Part of a small language model's weights.
Architecture: RMSNorm before each block, untied embeddings.
Training: a variant of SOAP for these matrices, 349M tokens, 2662 steps.
Each number is 500 + 50 x the weight over the matrix's rms, rounded and kept within 0 to 999. Layers, rows and columns count from 0. Numbers have three digits each.

# layer 4 attention value, 256x256, rms 0.103, rows 55-105, columns 128-255
508579587518482404530533503498459521493480452401548467445449505455505336556504549515460538403522561457581543480420461479500582453602573491418567519573438535515504495424483501423512508485531422365488527528533461367503486515449579503542543458487492471474477487522498469557516499502546574425454405503575432444590423403555476547487520523499467485544544455438445480451412491505532621610572
501491582429467412426566490522491505501451539561497469436463550430445433475521459557479526518456545586591509525540496463478499366463542604407534470513571585579480494566551495454548492510491502472441483449543524529504459565522550470467420416487445518514491544444563511537514453466480501486535460526553482503469525395489431447547402544472466520474523460531523531535492465416504466604559
590460437501466575489398546478505449490390549410423450485482462553564507536421480466455509460472472538580444547469529493441517557536542498465462490476391437474418475535436482479494425420449516506502436592486453528509512467538562495509518538499432543501541469516502499496510472546479511567441540508488389502514496469510557484495442551442500534521465505459505504527547530525435521529524
588589459485499574520507487486476526480531555451482529490406487394436524409476504484531509490488558563532467516517430505431581504461530522477500411388543515517429488435536517453472513450491554464370450590517523542525536535519460501527483486512446534466557502520570445525511448473448517537514538561502515442460420493491469511481475506562421496485464466481486450422528485557497578524508
603440608566448461496498559544442586453548473450518489496538453534559492488526563536499563480538483489471412482468485495574455438502568562469534462560513510485559601509452446424496455543517441483576546451509501470492449493549448500582405470487501438457495532474497461482531528526518491533454477486428448542456492511526449481525585481519519492413565468579469544495558459605519548496585
628447560453521517520476404533498456591526526453558548458501491489572542532480481516449486475359628527438471510459443489530516487543508563571503507394558516536443471479578523515500437494504532483438552515480472468475495450493454506466484397535476461524480440435521533584506512425493431516499373471568432435494420565500560613501497472502450537552439592450492508527549419359499486546564
415529502482579476567585536534448505531508445502464502458504486519474464485548537502464453501430478584418533506518594403554543558510629560350531584520481441435502468517477521489410467530564527538510404535412521479527476511491572411437502581518502544422525517545484488469563604543387483536470570532528438472519545644493499531458512481547494457588478534572511525548548468540508576538526
520458498592556447521454435484491476538385563517560503493469546498449442478599466509546611394563535572552535510501468576568566495494515540512537433512395374557519553481472490549558513497350482530446495463497469452444479472453606504518462548533454508444457446488525582514485550504566552441562432467554558459482526461539510493523531507486490468464503484434528475482539513497600506538535
490450510430487528430525496430422584483500519456463441437439505589549522490556546428502491508485567586529456527495460410530484454491564391515512479487423528459518507503525476470576494554401502414514497498490458466519479439596439448535560508496482500435449457451510511465500431526509439531361489521585503562550536494502621462475472587524522527440530420463493419416519396477480602466520
540475546467615497486510396547492398496488451521549539387523501421539455442526553447533540496493583460536570583557457544509581496505491486497477565575486586497460484579417432473546511520532447600538485505469543491425519419467562464501532510510517503527542491413420580401478530462432562332515535288517530518460551422533456521424519476563553533539464472589527447473430610474581505484586
441443417517497532587449498464438464430476455429559457525533464577420391473542427545592507510479451466555541530485448497398534433511457526574549527532510484418514542409435577511623470504566589445473515486519587405541396485498512527485438561475500475474500410453411503563517568456491486449549448496550528483606513505509537586514526513378472514511424559461492526428454404538556436505494
466538398559476433439513493488534561435428459534477478550463555544540371494511531429439551549485483483471459466629463472524491388487442531497416476570523520436393441523537391481499537485458480457508504479538473412423563451501446460477460391433468544469540468502454516452363511526491514534405467498533482553553496499550544439562536470495504440464405500463493498537502429498420485455522
441491417470525522538476443460530499518428468515506636520370570471509473474538399599480438424491479496526357497550570522596467603571479566462489556470506466432538447572383449447450542476520528592420444529548486458476451532557548454436506691514498499522523489491481453582507481416371568543582613610575491479566603510483536480523444457549420579552509505482466378588564468604499480585419
532466555563453522466563518558589471449504525540520480526518453527454503499577435486549442421579494383546465490509535496480550490543521413394387562490427398455524490532563474532462428537538503482511386539521483493468493439500551424489435428455503488491532508460353440478537490543526469490434472511485571414503462541524523430526471492497449459442508649502569508498547493539499570430420
470542526455524555442467588501470512481326428452518542441508335471533552563387569484436507440429531416529455504470531478493546587573570551498540529497545459531373396543515489446466476444517547559542439481435465540473438515507439454500574516473494543575551428506449446508549516605488581591411435451533546544513541468584502505478474531393509500395529561501518470464593418467476476548571
491572474434467488591415506538451562533500517426500479434553558364547463479403531603507472506456534518443521537587485483539396517528441577522479523438458537489446485506504599598470520455483511552607544510526525330458408448547529487512477429414525517552511566288476526458510520585440374549526597508485507468517558567503556524474523503454486550515527554552513480460455572542531443574463
507497522413502419518461590562461493502502562580500486522481494547491544412497497492456446565435571485453472528553490488514445489511527472551473465553447598455547491504356455499511563547497485470540562509524459548547528495526412494462464555557482493496324494499518524512506487585453497441464561444453489533460430508559546496421415555519530520475447478464508465448511484465350521485498
470470589609536514488569508501545527542462609487527567516530511507540490543428503419550511420596471456512541529502487405509459444483468444519395469477506551419566572524435453497504431595614495466524449436549473499627557450442468540473550453521538474515500551507466484588492506497613532492422547552511532466509560516439452484533411462435427542588491589460606627422530521480499455468494
548481608498463474495500459450476545610505567485479568480389432533460480451534505507599572560533498452516560533472441525449573519591498470562456481502401437567489515416537472477507539540604602544525433512441525477469482546447431511536558537377507490474559550494456569508524474516570425544520548442619531438427514512526485476535467499519459498517586534551426483551531544453482437496420
435445536489583478516438440419519533502464447562461473480421585514542537516558504467554488504522468456496572513463453537465518533410530445520458499465569532485565455465499486547470572539519616483533608531477472535431490573527494522497474506488550382501497550578498532504377505528405490568478541541479494549545495546518514624532556547514366432421501465418576493530495609439477463562444
581477510429501518448475530466518393449567465487462464501494473500546469521566443545578416522512543619550501432443443517431589533519570429495445465487492462550510497467463500558464477458450452469457512489566540478560489499547532500439474513611543406427550483435594566457519498505521461549448410542585451457466516465476532524504503422465484510489418460564479532489523501481483559631411
484493573497485511529424613485522514440469586550440503523483543468488590560593523478487504572565485509487416439525446600386430540462541558469472517510503555546545572495396473533489552528542489548417484460492599553486402492470608566456501450572501668538546562445498476461512472531468483532554519577502454511457454583580542424543484478580514455510477420480587516478577558489526439368588
504477460461521456531515467521563531495506465495548526558449547426513483548392550513536466451558564541605480512411588394476480499572603529498599531512466568592514518411470420539555427530408554473545552473420566508466396457372477529601531631477461505393446384447463534483488539466505451534468487458532489647509503471505470454512514511524510463704518401570556557568464440487600557417362
442440504447533407465519498493557535543535537446489552540531550501499520563479436551429475568433495469431481534498505517635537554471548479366476550501397507472550514533434487509411563539522455536513550437570561462587530509499478532476477472574542502527437458477438526513556462630549371469517316477471498390568481595570585599574476518463396479478512629524476438411535447502453505491483
410474596504523476550462463366472472517493497583498503622418611480424457424494474504421623446513391438499514399479393511515563404475446504510374482471520504401451584525429491551569521478479535490523548591496430488433508491454619506425413376510452516509438468583536475557576564507442583483591486548496536552430540505569377556432509439526477487535497456493553538472531566479489420468459
435528468519401480528493502494477485529604487470567482547437593511544502526519482428524579524512575426556480475477543511434554619509474565464417500515509537543518408432569535537520451517464505470471419448568600542410467535471437507536385471536483471507334484488526477529516525486455451495551542544386453524436479531500550356490586499539533470471446432425506524471559474400498499578506
561434492500478500486494504496555468512480399530511545525462497581554384546500595515480559498547519442486453488533420540545459572535507463489498509465447408537463656422587476497448495565502511479505503470507577512547515492469485475446467445548513562548421445539547553479433477508465481537423373411468459497537531465444443499540542441609523581511492512445501493421553420524495506487536
581559507539497532591512515569564477495587470521542468450562575459507593444490553448488472517452482494507528485553414511502616486529474539534417475552499453434501471519552586504566497551527374577525530612448486483523457417552442531513502433490425404528453599576501510475521481524536535483463426513480453498545443464521471523474463419488567461512602448467506522484391514440510473539559
454525481542567543460453567564591566591567495592442489470532433447539415507613502589458522541476541408484450592474585419513525527495555446457335504482455570450518489572589420488456506545589625560472505584445465468458502582542481501519499594485453505535538563542512489467454528512526508464474427529566495458463634534462494476482455542438511524463548417503457519524587451420506502601443
487499427544524472557496392510490450454529487511557492491436544399527463520488461466491572392498559489457553433530412377559551542535512472389442467560509485513531541381559493441491378447520441475570580434524463516538488492488555531578511427609485446572519652552519461596462470394536543442497459495487537531480482512562482574557534458410514496427541491570444439466473614415479527525532
419563451564443454478515520438491486596514407429496500567516528547390479478526470479513438548471508378508480487520459565537442549513439438566476459486572604491526425488563595382576450622500475446591439399422594499508449562493464549602447418443560502520437567549426531531554485489619493620493330425469322573541554477597493532448514539487530508457495509490475475461511506535383535351502
500491532481494497440551561504561519530586590432542542320527518582508496476559508529393563493470456495472432500485497497459474532571513391427563601501445474424497512572530542474507536457546424506469555459564440504521472586457564435524582453594477476563517431436558516556419441534479457503439418527531454556525548415536481542523545493442503493484470587446420479528502514597453477576475
569560487488514456467515480415467527472514594575482505517575516557546421562526591525603514521490637569522568496505593524423514444568537447469425466497442504481430478539483463466415513483564541598527441500507441416513439409560580461448543501514468518523536589371580438497496496484526465431463556517494452533445456462527489462538497548468480428429575553594453498452567490507343544441491
532490494473474415403503484376396454486483486473544500542402503476510529529467557587519532458545455442547498486522454538590482577573500548472525559554537464391509538539470576574478593500421492542563525487552491525459500546563461535491518541468515549523633461511452574531553440461506495415558546569656475461612518565413482507483503523402554491457514432609469514481390559510425472524563
547545509527464500560460496537521433500415462494517463459479495446435559547469556485506432521661522517568490530621611494432561515513479537508480488454462479530492573489553513527508544442402524491498520502485525501547498521489491487543478555488597484536492487629537498451494596523415420533545524441521472495452457447517534542537539506517434438464460545389491490423546504530467498490508
542507483525620452639543417567469565465453478521593579560567579491558487547509453445420452469575506483429487541606468534602535366522464413521531514573566524504460610446399455535577411559483525447552477581434575407396483501484487525522544550606493527522494466441496506496421552480526484448425564529480430476517417497632452515450459553544480547591499590524596473514562500547562537451435
565413466459520521510557403514552509569469403457483443561481483639435551478525438509597516506421477605571471526503531442506450513663515482616454519436524526430537402474494528518524529429521570457457489548531456496434387492445488462510561473545577448443433538446388524522512479454520508512628520583526510457536457485466467407531502549473403558520455489545621505543631539477564482478564
509491526499475627548433501493430449483441682500534476513489582414519577512445440579456556505445531476460425520495553530583468363370477504482464473545495605477459507497493595500518523479485523355496404568464591433540498500593453489518434532493495539486534578424573546518534468493477405547526559471423437466593460428589516464435490588491492407417597470427522453427558554449534472483408
438481432494499644582494439452409504491422502383382571614450516552461498445478461528466510486457507546526495483559535438471542504481441481578462507467400506479439533419612439396504532535404541457563503552411599480438486464514518514520612497531498451645533585507520496447508579549491457487521430554449488459502448397492441571503426571640504519461384471565547484494457510643488528456617
505467475512587505451548471503536524496487490460460541481603451421467490523487483493496506517504495444527458568463513508581506492515419548551480478540489548562498511533440539571381437557469442457518465475533498451474574487475448425384527601582552475518514557554456566476420480500456574513557529525481480595489536544564486474475513595529444542486442569531430488502470479499558471554482
598469509475604427517413579486533560528457389576393555438548508589594513519374447440525545550557479549571413512516540481524466494549520608455553562466507466441451460450408528512478562441480563409530509541524501500510438528554438441487567402547509516514482459551606540480547496606528554507582429483540539505560488454542488495526542529580488506426450587438439524520474503532455531452512
424583443564498515468562436561578456594471499514429433406544522528484453389470495498508495519597497672475549483417538625492465465492513457599479528438524497535526599504579573500583542505463515507491515536526493404513511494494432528396455549526561483491506548440516541507504403475534574516519474520435476534464481477514548468491571426482600507419584384495512497491440440448451500500414
515526541516471461467555474498495541475538553560482498541485517450529474601563455522533431470509373490478522556554588622546454465577468513501464564552432497522505567530541532413428437379530528538518522575532437355462473468498451388443465464390516510492529560552379497461589542420467482565572572526450414525457493419498439456392405545467489507402524458568498570596458447451570457540480
489473484464568447516514426425459538453555557460527445535404513527428482484573505490409425476487471552485427425584614481519522447471584513512514543459516417465555441401524501432528536514566496518464473463513423492415388516521535561522555521531508522397504558513357466509470490530521466489483512590507467513384538553481463521422561456582442523481490591521421492543587524495521480465438
437527482541541517529571545424517525491547560624557562538518575465584543492571583473588518473522509491448474493469427513583440571498487464440567454426552456546512476509553593478532510576484507509471496506508408537450473512435455394550530523607557483415681477498483411489502481423446457542437534544417537492467562562524444447472452434488540459496438553512478500486421504441532475371453
483525431422423379440445538484461509516439564543474530412555510490467479473486499343449479543495531452446563435478490423485484482569519505551556505468609465463451528538443478606547456486516515526396513498496552575497550607465553520573534578481493491550519502558501524538456488526455432365562474522451475409488551518449581535495499483481526493513518452500468477582465592502524498429532
560545545565547547634553460486435523443561512514522500423573464498494498510428521513510526619619528638534568432512535495476503459517482483458498434537490666540448595514451445476409571476487409420549439520456411469432595423561473476534563482528474504641473476520552472408504425492393554490402450510441414557523549463394502516491490575451574445568452378486547514471546549514426476499543
484547461451489426536508471536593442531472527555510411483407519552473553540389534527473541389435399460589496530466493483494367422505467510486504537479512517414475484503509345386419518446425527468447504458453387493533524498490561533513478541508477507492564498486517506466453453415433472426455417535516378477473403453516593507490528485389509493518560573453438502445514559545488492545443
600447523432560464515491460462537504463458433555446487493445513476528552548464486598466460494464414517561528467566418459563530612516547539556566531503406457424590531509532554544436516564525546522463449588499530422430495461473471506530487489459490586469563396516485539510600495477504395490380498429536479549536519447599621449562522483519433597505450463465526425539497519536547468492431
481484470443457490449472495497495535446463618616494545498449432363442485574513505581491511491498413503401454519518503494540477456435457463427421511500562381526493450446605498499528477526353476458457498456497484424512424459499636441544568448497521492518525608471500427434538466510515439409436601515461560492433430466509390373486446466460510514543490563460503481472512500553451540519486
502522508477433491459480539657427464542519515486531423494606465432552496516453538585456508583480420581446478553616566554455515564520458482501470388513347495577507427520569591396455502428606529489532527515443470425559472362567498491511541547476481576588440548413481477470590454460589545482441502559528601543540540520604499537480472582559528464425510403542466476589460567466494530587535